Each number is 500 + 25 x the weight over its row's rms, rounded and kept within 0 to 999. Layers, rows and columns count from 0. Numbers have three digits each. The size before them is the row's rms in percent of the matrix's.

# v: layer 3 attention value, 192x192, rms 0.124, rows 153-191, columns 0-63
# o: layer 3 attention output (transposed), 192x192, rms 0.221, rows 153-191, columns 0-63
# up: layer 3 MLP up, 768x192, rms 0.183, rows 0-60, columns 0-63
# down: layer 3 MLP down (transposed), 768x192, rms 0.0905, rows 0-60, columns 0-63
v153 106:501466540498518502506495462497439499484487509500515580540511513515514490527510493539507517516482496532532536488483451514538496480473506523498516499514502478515497507532493529474535512488511458
o153 099:507492469503483467544512528540520473501519485501480509534508533488455528515518488499499435469494537514478476545497533479488507473492496473492536545531493497490535502562481452498533472487493552
v154 098:496487494513577477500488491562488514497475502482506525479494449496475522499481481515500508518482543551501484502476544454465484494518524470532510500491503494445467465491498528496539507470492520
o154 090:492531473485485499494505508482458447517482495501450517500502538480513454492538539480482530484532519496496482503564459461506504500489537510517525510452497473469473527522529439538413529528519511
v155 098:471531470521486512522478534485532556501468455540495468493525443518500475520528482485502510498528506516448449519489500493560518499478553533516476486478532488493505514554490500509523471528519505
o155 092:470496499461512490520482522510481478451531511545475539504518509471492504506458515514500493505479509473526512459507526478471519460528450506484525494492495508543502482480506517498497526544478464
v156 104:513515489533490521542556514514460511507504546464471544490477476552513532486507449532496461481513511461506461496532554506516477520508485489498522501482514453478513499513498551488499503556504512
o156 096:517490523499500471493442527530502493506491495506457491454545528487468449509509478459461516483499492473474551482494492494509493541523499479513496479517473498499478475483453519519476478467458479
v157 099:494500464501516479481537497466517489527487526480536488436508511510505490530541554523537501508467516499517476509512508522540483444503456479505500480499475476430468536472465519492492472514535498
o157 086:482495525483490479481521561475536492507508517517483515511527443498483500495492523483450473516434510504501533519520512498462489481501560539484500534499508503454544471539496481504511507481425504
v158 101:550510481494471520515475488471512503522519526474488531484506510484492530478468498502462517518487464519516471487478456509488524484477521499489513492475485508504467501492498492521495495486486502
o158 098:506506509524544499524520508513454472469491482540506493488480493524551504500502494541507516506522507454484509446469530501495444488493502592487521495494479492519465492462490501511514481492475454
v159 096:513454500504518520499479517493499508503473516550493513504497493496479505496481461505509534479506566516480505483501469520484535483496533502487515507517478504503503513522514476442518500508483544
o159 090:457533502550451518492555486525515480468502477496497483487519461491473476441521492499516452500484534505511542504504554498484481530498436480454506549516507494517505510525515484531508536479539491
v160 098:486528486511457471483478483509510462488486515494534531543520543481467477520517474506536513497506510499512477493505485548499473484505563527512512510488523461529518504479517480472539483543519503
o160 097:529474483449505499544500463495502479534529458496480525501481469522499557484538469467489498463562500519503488514517537496511510535498461456513504516507499533554507504514521541443501501478505491
v161 097:506504483511516488493496461512515494534462457495491508527494494466515469457482454493496508445586510486484447497492483501503508505501463558524507482516507487478499497530526516522490487485498491
o161 093:507469471490503503474479481512459485487465520536490487516460479480520509542500523512514531523499537525490513500504550497507547498511488473489507457498466494480490499483485476444458504484545531
v162 091:551532469470518523502508534462545479516503486505515533481516466522492539477523506475539491449534523510500479478488484496547512483487507463512520473504531506457497468482477516474536502483496493
o162 088:507451475568494464523530535489470460496502533502500491468520494502519444521483498473493487477490474495480530523507497500501428474487481527519506496490463507492511522542484501509494555557467501
v163 093:512550555525485494503492489472532513474541491520507536482525483521506515483462460501530473483509477475506532494502528477444510465533484490498506457510510478527445493468509512513515472448532477
o163 086:516544487491506502500463493541489455489486480521498485503554518489476472510525466485487496502456506518480496514498492509511527480492491476505520472510472510520489519476452504478496570519518465
v164 104:498552502484550493513547539483501508510488504468476550476533478473525499522513487499459512450524511524533516535523531473533504481498499496525456492554499532521504483527471476531521504493516465
o164 100:493504545518510484574475512483467474467461473545535476511532497553518444479470465492530551480474497510470540478512493531512486480510513540535443536482481494517490493490493497505531509506482540
v165 094:494448493501488530459466486527551510541477529489478485516471472543465505493513473461451520487532462502506539473498513470526547515505488515505498522493543494483549546476470499491498510507496494
o165 084:515476483518503472554538481481507491487521490505490538495520522560485482492477505471504501494486537518517493541503532513470507483492509479508450466493476513494475468552533475513461508527557490
v166 102:469477507491534511522537486489479520475488491478583515487482479488521491504528495509470520471491475501515475509521484466505474484524466446500505487532497491510508542522485522546512527503487502
o166 091:476506490521483522451482496497539520491472489494472516509503551479465519493467525450557478479491550487485486513515512540451511484470485527556468573482497504513520500522506480504496498519524481
v167 104:469536489494499497524515539505551536452480475495508493506503520486495528485503502548512497510499469452506553481519517490521557506508492485543495516497490509497475500509514493468480522529523521
o167 099:511510523528491523469499499486482510510493530490534540444529519487505495517506483520499498507521494481515505531516468512542444506476530503502491528535471544518506455474465540479530460472488500
v168 099:542522471482471478475452458480486512574468466533490485531515495501497505512461566518531514536481493497471518475466530516485521505483493497508500517452458484506491464490512501528526426490467484
o168 095:493482442500550506504499503505445524472510521468525490470470478485484572505553425492504502512493449456515525507501489473527508533479545512502504468504504543573517528518542501494460509479510492
v169 108:461535477440494495509537507490523483516461520516480523467542478489545511495471463467501478549510474529483493505494530521459465464494474498461529554438515474536497517500482546509539505491525518
o169 106:468512518566516460496508517499501505443465482480550510506536475512475509543512477482487529477510484511499492492491461471515507449482578475494531529499487479489485534476529489496477492485510510
v170 104:455518488467481470527492488499510508478489453498508495494450472515528535530529461480515468512466505506523461531497528496479481488494536511481483504471467512490504516509561477468496510464482460
o170 100:530507493517497491518557482511505470471510529513460535530500536528485494506510492493457478465527562469506519454497514498482449498491503481479501507496551456506484503464488541563482522540479515
v171 107:483494509517454459475483493554472496504496530478476512520529498489456529487522479489470490532479476555477537475501514485552552485540503500550506487491466534478478510473498503475568509517521534
o171 107:542511484485503503495494513517490486516505513498509538519434482545496498536476460525522493473511513479570477547511459514487481512506461482469467476560526522530497479557461444487490524438473525
v172 097:497509474490501523503472516473482519454517470502481471519497523499521460511507457538486523487490499511500495502494489414462515491525483490473504513453480565483502515505539487517485493495474539
o172 095:508460468490509490510460437519477510519486515491510517487448483502476510480514499481502480496488530538502493532521509514508527517503511516489481534524494463490470527481498509507506506436530471
v173 099:473529512482498514461551499489465545462492517536499489494519495523506483538477505463510530495492502507527487464460545464481477502508485512481551494497470479552487521511512462498508480524473507
o173 093:475502491522485473550505486489530456495485472471493467483450524459497470502493467478499517492507539522512515513507463490455509501490480460542498524521479490494528503468556509477498460456498497
v174 091:485468517525483502464503512497489464478500476478516502416489487468517512534494522486469553485525497510484502529483473504509539473525472485543510515508502500449455478487532523507507525529525475
o174 086:487516498492503529493527495482467487495512493500524495534495489521471476530499518488527514519452489514490483523574485484440475527468499521542449515525535512466450459487479470500516486494508518
v175 092:554518518464485525465498502492496499499512505484501491477494490560508502486509539479480514490465528505499535497472472511473543460499529504456488502453538487520537497488507498491480447538488513
o175 085:473513511552499520551506510482515490484506527496523539476495467485504462513541491511503489483496475523515465548507534475497495497497503509503506521545485531479451495461478461476544541473494480
v176 104:533482482516474461512501512548484488525534531462462488505509503458512498544540486511507487464494446482477524515510501467488510443503507509491531496507451517497493504499511448499493505454480503
o176 098:512489516493517509486484497505501482507453518504537457508514477538510498500492462474519443533563483515522504479497522517471457487457511477467522473471549499480486497499484501470495525522526546
v177 112:507464514555504531489545533535543511508500500548501510511483462549506535489543492484443516456454483512470484531510561471491533519506508532531514492491556470463528528453529493489520497498520465
o177 105:514490538489522460484460473495473528513542502510498493462496545487543450523507496472531484517538533509499472498489527516497462485500515491511484496469481501510435493510501436529447534505486494
v178 103:443480527508526504497515470472558446530469515452521491498467514479514525495509525458513526517490470543492477501523518469510515474540469514498502505491481543489495475485518527500511510427463488
o178 099:547513492493532526479465492481457528485476485553479520510518486473520496495516465545533469457487520498495519495501501526449506486496504511539549502523468486504509507518509513520502462523542497
v179 098:477501487500488475501549502489484545520497496499494515465427502505555509482505527503541522476453470505451457479483519477482528516477472460558537494506516490521514522505501480517485488522541481
o179 093:493505534464529514502448494512476486486515529523468468514469524495455497513492502514528507501574514486505493506479515507528542493530503495518549480514506462493510518514538499486486519502471532
v180 090:474501546513507530514530492538481501498501482483492533479522457518497455495520496507530452527475550532522502525497524526464482512506543500528464498522503501473514494469455467538484511504525506
o180 088:495511473515507508480514552468560504529439494525462492490490529537466547475497535473486481465519514506509505504481490522511493497492481512487506505476496488504540482465537524460480508498501536
v181 097:509525479507501519510502518509465521487478539505507462531445484509530540503536492443523484508518470468522520491516462510512503504507514506497551475487492519534503503484488488558504491491532514
o181 089:503424541519490498545521470510504446515506512486488514510509503528507477511519478522461528485506519497487462514488517500465519551501474481514494537501482533534536525494493545507464461490526451
v182 098:458529480481472519528479444540475443538458538496495523522489437547501540520476493529489508513491528495447506456508436508463533498483506533456530491512544523513509514531535485497466510510484515
o182 102:507531467568523481498496539478522513471493526452536518507486556508488481491500511542443493467492466513543466509522551526483479456501478470510476482481471488518478544474463514472529470513496539
v183 105:486535535486481524485497496510493479503522463502500470526464498555474494511507477489471503520469525478478444478488463473496487517482442479474517480486485501452484505525478495482524486514483484
o183 102:510493450491476536448526526471519499484518476472444520515476492538532498533478529471506519507491489532481530563511537483478506481533499477462499531460503519509527511456538509531491487484488475
v184 106:515503495535484540554510482492489540526542518518489497457529487543471483478517493531505481505480486501478479472490514477495514516504476504510484509495535529486505470478523484494489511459491493
o184 106:515543489481454538468486480520530535503489479477475498481572507496479531492509503514525535462557416503535496473495486549533493562480547491470514458516481491493518534474464530466504513506512477
v185 095:525543477454482490502506503519496473501508495540505530476515519493553513525519532498446470434471485515498462505457515483476547467524523507497518563522490487514524543530521503520522535520491491
o185 098:493484506567485526517506489468540528478527494525485507466497556522473483469498456497538507481511502481479528500468496526499467495515507477449469485459476492511491524475476519451527504496497480
v186 095:474518468496455520474452553505527484490474532495497497523476518521527499505472477530503509479471514475486552514506516466516523511517509497424476503471536535496514455481503517512501521501440504
o186 100:458474517538511550501515480506528538460527523511528484488499501452458510469500510498527516489451533536496507497519520495512451493492479508566528495544497431496506509471494535519481495473434499
v187 101:525466517492526476513467492489531477495519445504462509504500505488534448538490495492521519530518496519550491497446505474557478520470521487487496481479546466495512523529517509528500515516485460
o187 095:450498488503507491544462482506481523472503515507501502473514508488461522462467533490469446458478454495462534505510462532520443481477512506492483493519489503495513493506543514520519500480494481
v188 103:496478584522502498478470515510478531530488536442544520489455478496517515503506498482449536492512519472469446451493556523501503494495523503522474454537552500517459541512516501500528490492461457
o188 099:496478452499503499477470464471499479525480489536447500511490509501481458504518509568528460535544493472508529485516527542483473516521446492495520558495491513493524490475468486473498504528479509
v189 103:491489504512515487488494514519530489505511465512466507512485496470504565471468502488480551487496493536511476517505503532463489504518536539520532476508530500469487503454472492529504482465501461
o189 099:503471476468524479538524483532465544504431483494512454481515495530498496517512488526508494513533514464527468474501497485483529493542499467529492481467497483489497510507519455513523553484491470
v190 103:496503526516491519501522449486505451510517509521508483496499506456545459473500528488510500498487529482515448499506485522486472489480488549473495468464520507479477488507516501549517485519497491
o190 096:494471504485500502492485529529511533494538486500485540495489477481481503502505513521526485482549510526487544530495510499495517509504468489556487518503456506482486515482545514480522523467516499
v191 106:444477490509517486477519519489474492506486511482538486534552489511541546502485526483448534506513480474457499475495527505500582501540510475454501491491541496547511538496530531549513499526507485
o191 098:488496531495512503503504487498525526512504523507532499534491508530491487533539460504511498523508451516513500487488515529519479504467526507511477518512498565486461483492483470476483481487466441
up0 088:550482534499489514474509514472516487539511527493498493516512545535493491512564499483473496527494534463526497494480489513553492511483507505537484478540521491492456504480452486513497502518471488
down0 084:494466524475454504500533475489489492504482511524525488545439536509529502522509499474491517511522511456488505488495465509478530510494516511504488474529531503510512522475468506493459555474494525
up1 108:504512529488475546500488504496505475478507525514445523536515498538488528537523490528483541534508549496558478452523540558502509520499495505497504517525491471474523532527535487521518490496504499
down1 091:508512507470443522527526502506536476475495558463494523506467495534521480522523499522468498537487513522531490528499497477486498489460501527504520542531476468518527493498521487460519511484537492
up2 099:520520432493498533482516461473523520546511495460529525546509481539516486491501510483493497537516526475531476520475505540541507504505525521462419498508501501483533532504498533509498460494460506
down2 102:470511549545472471517518525496491512511478513518496434492494514497483535458449506521494473491534482462528517483483458457487430521473479508548516510507519462458497515488497505514477505525515509
up3 095:522507514500472530464481498528469554508512505508500503496482507535517518523443529550480481464504555502529531483470518525548462481506512537516523470521508554535510479457518513485496502526488473
down3 088:483511464547502493492521481524512502527477536564538461522489525545503477503483509481537464496507547497508456525527480455479545459501494436483534495464502502515533531529488512468508496519506433
up4 103:452537519482485538472505538468516542516458482517483537531508469515528509467485488494496501471491537497533490515471504501507539527538536513516518538556457500548513521474539526503510482477505475
down4 101:463517534500519511464508496496476466483494489517491476504497497497494506520517512494510506525493544493500502511549517495459535457508490466546486497532506468528474544519479499527527480519554489
up5 100:490523481489493438509448509491478493490481478511513534508514514519500515508481458506499458510522474455529477514541486508488472552503497496480531488497531515468461501515477482523497496494512499
down5 101:522476427490504504504509494486483568531439463505483489541519497520514486524497481471479514510478441475552487508497514470448467521527501474480551486452513481508521525493487489466461544507495508
up6 099:532529528493501462533523512546487475496487517465522492513501536478491471495531499536532474495555428514466467532496532503513514492531520539456485509495508542475503530474529486489498476499495522
down6 100:500506501491529495476513435512438482501558505463480511470502480487516487538531525511473437472543523498472474510475476505513449536487521523463476503528517509537488517488498467494446475509498446
up7 088:475518468461493523499509465526499524483479540533494495516483533533478525491502528501499486537458519531506517467534485460487492489539471452513487489474493469517488458492450454558533506484540512
down7 098:487464495465520533505498566491535485500518495521513473544494526511502536515504487515514519495519537522511491533523520500506553472537522522509474497533515522456492490489507513483524503515511524
up8 088:482486488488498510518506517509485499488520491523533531486529515484502455547547500553515487519500468492488489498511494517474521495483481508523482507499515456556440503458478491513466536492516555
down8 097:480497536503571498481502491470508497497515492488513509499511487493467490460511538512521513465499514455511525497495492488529499488425512531525530480471519528535489478468459498500494462533524493
up9 095:483504514474518564483495541522509499490531560537527511515467540479477548553457466456509520508505534484536500458550483515518516502498472476497508494519476461500530504491540515489457519504516524
down9 085:503499521462529526528489501507479476492463508512549511491500488486508486541443461461501500485494531491519464466514471537527509485537482502474508511482513494467507532509523507514526533494512499
up10 099:482498481484508501517469490480465495464480544467480524511491508490542483487534514436497467507477483481450506501466507558493520497504522450501467479489491503501504513487501500491505532486454506
down10 101:477497499468494495465521534472469466467566501466508525506449497503509522494498474419485502507497494489511494506515540528486502456515493519506567514465502503517494500513466547538529511506482490
up11 096:507483470526485509514477483500465505519515486485546547487512468485516477481525483488520511548529459496491466493472471455529496554462495533495497512474510488501482478446506509487462477503499504
down11 096:534494521449489525471531527512510449474460524529495474553514537520488540465460514474522510475500500460510530472493524501451523516542493514490456472544488493511490501492504483529463524486483519
up12 100:523523467469474513498468510517480452483531492503436535518462496555516520466499518476478463494516466548488479464471473456536534504524482505509481488493499506529520484447508536500488516520526486
down12 099:474505477500512499494488533467515483508505476461511488505499490520482492510477513478511501469504493513524494472526506541501491471472529520500453529491494513472493499532482538464526525509475541
up13 087:515511481520544512481501526513477480465429513508497491508495543451503502514504499482499499509527512462504499491483485505505495476441511519558491531513476519499523464530472496496484495535472440
down13 093:507487523466508498520497502534536477523528496493513465492469491508551477482496509492517515510533580501501529475516530510483522514523493550569534520486516503459500469507515473496513517496508507
up14 110:511515522469540462474470496495513528487496482463515506493515538515506492505498516523531518452496545506513481516499511545525463507460439515504561536503539489540512472519486461495486570512485466
down14 112:507546490481503455504504510501490534538512537516462508529540523502476487485461464513535526517485506544510502531531473491503523511505451503505506523493499492506485469491482517496521519435475485
up15 086:454484518499517498507484537540501500509493486509474484480494490489483480483474505531511491537513547469517523494535531471555516478504524492487502565510467497527469454491497471485528496539508457
down15 089:478481481497553495481568480531505483467508513519540473511523549534547505454490506507508503483479598505543462497512500486448544513477470534520476518494516513479539501493471519514489505490492513
up16 093:488492486522501484475489473458475488481473502464520482510527516528475524480466523507434493499449515494502482524510517520484492559515463549501510492468457490519515501487441465485486467441493472
down16 097:515529480509493471532496468467488482493493479520543500486499509517548517480504456502485507526550509551518472509455481521494469523487507481468530493471488525497481499474546530506513508496500550
up17 097:470460498492510505465474526529502511485543494519494484464491474526516509511521489519495547489462479502521523505475494504544494516540487493515506500544486485526547483584503465490478484474498489
down17 094:527543513501472538473496507508544532505465454513507479479494443498510525534475500506486553487471497475478520482432485482526469491479500482512446496521531519531472513536502477493501486491492474
up18 099:540506496523450518489488548520505529489545441477511492530500454487504547520472514521469490532480499457524500510517447551516519552503524502481499516529498486519502507500431507486486486507525494
down18 107:515544536504471491483491506485454490515491498491494500482485499504498511490538479479486560513493463502534528496540489537467488521472474533482540517507552533519478537473489496521480490477480482
up19 100:544520495550501546448496516475509522423505544490495501488528517529500537492511489478572509489500495508465496515430545533529505470492520555470520433534474521515495498510538523482488514476498489
down19 100:483495468496532538468522433483491490552533486503482477480487532506494553493479502500494497527551490498470489498505527478524530483480476505488508434509481484521507486504493475507470476487486495
up20 103:483515522506516535474472513476516495530520487476525523456458482489517524529486475481529504489497515494481501512472459473536524492529496512489515486471500493467506509536497535506467434489521528
down20 103:529502516466471515528508510492528461524498493486492481491515487522499488493471461526511479518548534485469503519495489452444504493501498487508504507534506483452529471495512553500502517454515528
up21 100:492485481484496459506493505501458499494482486533468466565475525477491499548493479507513517519493519488519507494533487500500509452518513549511498475519481483434462510489534491543472487517496488
down21 098:460476487485497524497515527510511506516464502486558499537492534495475514520516470580489539503472544498472493466521491500497511488520512444489495493446536490497492498522524456467491512473484477
up22 104:460526545504516494516527500495557481489480493484501490502494498473488517522473509517540472468503482524518471550493518502514479566500486517461502497536461483516514515475441510479461486515473442
down22 105:481480487493500528509502482509545462495481484496505500557512501468489491484499525511498523514556461483494560489494500519457513480510493487475528468499497527547431547465515522517489507508503469
up23 104:465499474489511531570466491508466482470531554493483515501493512489480492512516522512475480482508485455446565483499521510502478565507473513552474528527510515504527517528474524552517481484498538
down23 104:485507525487499486494513468485490508477500431476478518485463497512475461458516504509474475494534448560482478516483496487480504498485498519468522489469520514488483480512485535532503518500494503
up24 102:501517509505520492514482522519456501532464474556484498466489480526490484465536498496529525463532476506480525496476491472501520575494529466490540485487432507534505489432493537513491473479475481
down24 099:538487496469471488519508515499512513491502461564475502487500440510485519523535512518502502458474478518515498470485495530491477518528486467530481502497482484493509512443488501497535435552462473
up25 100:520535483486521492495509513506496517494540516486517532537464494482478511467514491514453495435484496464502506494521530518507481519533465490489506480500516464510562553517488488482502485507530482
down25 110:466529471537524486518515486493466551511481496478475491529481516488468487506556492456553461508470476551526497452499488503470481535523495495506479487491466461520494488504506508526467480493494473
up26 095:496515506466485429509466519457517480460552511509467512477536480486515518542442489506544518463478498505524514515527530543488475461482501457498475497495451512487459488507502525491464473460501477
down26 093:476497513554487476513499527456520506478514537503529567484549522501494517506471501508503505496503549517526498481508476494484444486492492517569509476494536458471472509475502485503498525507479450
up27 103:472460535529479477493459503526527501503526548507494479532481519489527464493458503496473485465523546493514509565505485527498523556519525532532475502540528439502482501497513517483482511482515487
down27 095:519523517495472496482517498524523521472484493511482486503491510483507472494486527529521514444502443462475472564528507482470542484545523541530514515501508487489489483453528515470488514481519490
up28 096:533512502499512547533479505493497484464477472504519519503466515517513509507533483528481467524497515512484485492514507497493523538541498482501459503506501532531508510501501506496515516502519448
down28 095:489513481504484467526531494500504487476515516489481466555509496496497512467495500478501482519504455491519497522506564441505496485463536442521520528529541484486478513474518533496512466544514514
up29 100:477507474525501505532463484501474477482494496472496472466482473530481487540506472456501498552497541517511483520546497478474528529519526502523436482476525520550524460485496504538531472493504522
down29 105:519505500479492497507496519500509520478481515470499501509492530516484550513534509519503480528499501513457525504505519514522498494564501513476486468455452528522504516521490483554560460517509476
up30 097:537543475529448497517499508532500482499532467492512483524467529514537491479507498536543487491473449474477539498503534544481510511467479436521484492513462497520492487517516529500520507519535499
down30 104:522526528475528513489492547479465470446500493477489507496479493494491542522504497517495503507479526497517464550483493507469504481496495502480501534555501508508489476507453486499507478505475522
up31 104:502451490499501510464502496505496523526512505489465514503491478486501505497553524509526540506526461475468520486512516524511515525544472499518453481499499557498533477512506508516505470541519533
down31 095:504481507515528500477489494486500491523492505502519492521491496493480512506511524487472513491480492476538529545507465483520472462461503532522458485462485459504504499495481532478507517524487490
up32 099:528545495512535476494530516476490501519449501505514509501536513522486539499508577477497498503514567546465498507486472491490492501493490493508570500498479508491525491491484469506495498521493541
down32 096:502516506459479512508483497457479464501500500474540507518527528510486493454544470495476481525519479509503490506492551505554481456491500547497495487474463519514484524498492532483519508456509518
up33 105:488509498502518508524489506551511474510530528500540461480539445501505472528556518518503542541494506468482489481486498548497509477525445525516449501489463487491475477546493524484458472524508503
down33 112:483494502460466478487493511490461508490519556496470504498544483518466539531525522495525507508465496493551498484510484457515500520510485516548489488494472503466471509497522494510503477523498534
up34 087:511511484516499551479475508507504484494525489466510520514471519515504543509552514494450460527528482499485519466480487530488487532483471481428504477493469438467516494455479467521541484487534511
down34 092:471518493473504477469555498465498511478513520525506513457486489546494482494508558446530474523507505448508434510492524466522496501507464524490554487451511498523497510511524474506475512509483491
up35 102:484525486529502497512492515499476509493520512490464503497455480463525482506505489469511474483495496515489495521479526502509496476513500479498510507492494496481485507519481458508468500534481535
down35 093:468494469501504508495533557510507544477503508506490475518480516533491504474497488483483530475486491470485475503519508512487530495501503476492559511477506505502488491511482496465509507519508469
up36 124:464471501490531513449502516537493500508481490507504484518524585470506486512479536472485499506514533483491503479519500490535473464472501489525467548486470465494460506460531458534493529482497504
down36 122:501474512499507518536479531456485522471461482495504520454526509526495505528495511502553511528532440505564503478471540481513518526485505470513512514537544485507470502512478510504475483504506501
up37 097:524487504510483490504519521521493521505480508505482494438505524451468544563482500496464559458508487543499541483523522512505517472461471507490488555527486469504517452495480469487473486482534504
down37 100:512494508503520471477497531545464495488499504571496506456466510519488462527498521512535543470530504517519475521515511498508569490516495471494521506479503496494461541485484481518482532508490495
up38 110:496476467475515541467476511511486535543492547477517496497486512480501490501515525505485514467506520499496490528441509517497537498520495505480457502511460486493515492455465464528522500523498511
down38 107:484472531486523523453477486542504498448526478499537478431487485431490498501503513530494501481483489489485501509492529493503536525497495515555507515492495487502514520498499514514526463500504499
up39 105:498497477473493508499547533555507538463515529464439494502501521513460520477524528502486507451509505521488525517515491511525456525534531473528510461496515501478518503488566505544510502500515550
down39 101:514488492495518480493479468524465525441515499526454483520483466509450479539470508525535493499477496500492560495483490488490467493510516503504487479496500483545491501467511472509507492533488497
up40 100:533478504490478507471524493473504512469507538484516507462528527496489538479503466541505497551514475468497533521463474484506487492500536459477459495501516518538528493536495492475532468485499499
down40 097:457492519500518472468507500538502512509487560495499480487454513493480478492532502529509490446519508507526482476474488504491486529484524486429524499547492526523497503507528495518486520477462506
up41 087:531519496476474529430524505500484514507478488487510499487491445522502460490487513553499506495499504523496546505513497514537505489481501481485506458496507492506513466448499490527480477493513560
down41 093:482525451474511460512517498507487490466484502509531497516523495508549515502488480500480514506489514513463473524516511506475521469499547509484507513470516532505462511497502487497497534478502484
up42 107:508547489509478493500501471489531519508509496498480545496485505495490478461529543484486476499500480505455485495504481518511503501477534491557487532494474525497503502457499517462490500498485477
down42 108:525488490500491549461490510464513482465511477519471532491511465497494493444513527488495474495512495523492535518499533484494463526495498479492524482513510547526496470476525483494521480518541527
up43 108:502500531519531541535484505507528504501483515474500499494528488476463556510490475480499518526520496484486498554522533463493503499460524487482510520519481440459474477494477484475477502505501489
down43 097:515452507519523454487552501516574493483497521473524479540470518483532482464507470454505520532503518481532484458511475510462526521537491498497474492439509439489473507472505487479487485519482522
up44 101:505543518461476512445481452490465539468514454501488504517490491492497505457525443508478471455507504515527518511458503530515468498491482535472516568474514447505533502520488516509530501508492538
down44 100:451520442479524485513509491488479503509528565501475466471504513527474524510517567511498548555480506544540501518506485477506496524497457483509478493502494532455472507509488499488475506505510540
up45 097:503502514493509516482509522504509462441439496514492499492491495467513536487504517532539500553469463490452550496502482503499534496518516491457500524477491508503500492469513513500449447518533474
down45 092:466492527538478522513476507519484486494514459504515523506447550465492560509532510522490519529490463443502491499478486518477479510522536516501532491499512494540538516506516519495481515483501530
up46 102:473495468485560521487463476483489521530502529507497524501517524474489492491515546506500488513516522488462479495525487492494496515511521490464474523508518491484512523462499500498501532474516548
down46 096:530488528543567484466543499502471468492489453474460477489532507464530463527490500499534494459495490526490487452495490473510543498507520508499541495485542467498513495485497549509482500535551512
up47 100:497459504495520491480488493539498515490494466557524518505494509508531488553503466526533516497471471537502479504475518488506521497489552512490461518494480520511493503497506465511539524531542480
down47 102:479490458470476524531488535506452486518499475516498504513499500513517497477534530540506496478506479530554486494497486505460504495476452564488490560507496524499521502488503513494505501490506533
up48 097:498485550488501495469493444490562511528546510495540503492476503443455523536521457505487520492457532532491488539475491471494508557514472475467466499500504513463475516506516460511476481489525470
down48 093:488464541509502466532504509515483516506547508497507450538465539484503504545551528503519499496538488510489464486466493465484502458508484502489498541512546493495497506520499521496525523461481507
up49 093:458528500484538500522493534502454495486474534510512498502523483532455507481489527539468443474461500469485523485527515533534515509502529510459501540514521514497545483461554494505548502526501554
down49 098:516511494512477528507444537479467509538495488511524486524481533511516475507510511495509534507516480528499529469500510520486540512510449487486553516502473536505447505523504473516494502515498423
up50 102:497474488509536517480512504509504517496515520530486514472513517483470536513544492476506476450510521545503543483493579537505460512513458496500508564549528461498495525523509506468523477516526486
down50 097:513500470468501491474567496523541514502546493512473513511521495502502456504522493481509522472528524542527514511512493463490479463508465492525502492489492495512480516531500508548514535540494535
up51 096:519519486495514536480494498490472483513473470465507503507506528520511530523534507521522527514487521493527517502500528495494466472469483465473553486525517471536473464474486486461479504553553499
down51 101:496471500464528524506491492445549561500536518533525532466504514498491522493495515490478506506493500517474489499522484485478511493486500497522463518518467523436517528512493502485544514526488518
up52 090:431526507514463459544491499485467481528484533527522510479450504509510475498542544484502514524485446528557515529493513487509485507507452516483502509533490517543531498509505504485480476524499528
down52 086:462481523536466499483501490469483496505492463520514489523516505520487485486475470501514501506541540555514566459521528481527508512480517490525521530484483467489503502501490530525496504519471497
up53 098:459535483533501528544473485513509532493484510480485559482463486531486496508510492547479450504504491513492540489482497468525489481494515477447549505499517490453501507493505512489507499519532509
down53 102:463487458544523533459541512462464512485503454501533489554494522513492466493546497494523504557476505516519505460471493491502464513497527452528472494483536519516479522483518463499496497470482496
up54 098:459533531432521487478487477503508506544513501487532488499517517500477489481540494503510533543514488493470501544529530514542515452501527479506502503478514500492518468525515482552535473537531528
down54 093:485530502507494490503533496563482533488451522466514516549488480545516493504509498515491474544508484427482475515497491464489551484498458510489493521530513469510496474470504528503475516537518533
up55 097:532531545514519531485493485507533475530514479499526448493484581496495504464495497522520497533492502526569505503507540491548514525521489522519519528531517465487466518511526491523482501493562503
down55 096:503479487458489526444513508465492516446507497541509500485549507486509493503465510471513542530504489514531481500486481507483513483462508487531477498482494472488449451501499472525461521502490487
up56 105:484512502482529467469469520515517498473522493532479473508516511485518525498489487504470477463553473462498500539519504516512492502542487522476520501534516479540513522527513469496481499460503528
down56 098:529494485557547510510553498489480528475513463500530489492495505528526483487488510523505460501500500478510505490531489501450490483478474500509473506501539514523534490486489552514465506520528506
up57 091:449484523476529512473507514506531514496466489534518514514513498488519445535501522548488484476499496481466502465508491517524494503538465488534486512491500490500479472517515517464477505509468485
down57 083:512534465501482480553506494490531490503486511495507495448478468514504487518540517493486490485471499488543466533502519491532505481523545505507510462452554477513500529491482521465502504495512464
up58 087:526446490477517456480483497460495473564489488472524488482480481490501462515534529519512492508426513503494524505498509508476518510470489462488510534488489480527497483477527483476451498488512480
down58 094:533508473459505507444517531498470547482523518484529538543526516525475526538532502490496528539531492523517490461476511474518524529497498516504467483554463524479535515541454516501498497506516484
up59 101:465538469434479487505500482502515481455497512469517539493504522470464457488511505509521495493481513562530510527517573512528488482500498470537529509504481554537527517528466474477502513489514486
down59 111:489522509515513509536515501492493496489520493544515536503523553497508508494508509515503507485489456506493523470503457514474518503522519475497551493529483519486506479511537478492540491502547503
up60 098:515511511512515480528471486512474493499473508552489516447509487506469503499498500465506491472534508470448472524519481467515449484491524504471457491448515520546535528497509535500477496425493505
down60 091:495514523506498506512512492490492499494487477499514514536509474527554470509460479506514541487504539516489482506511490519487482504493525503494513438488525502493498527511516531539512500481477470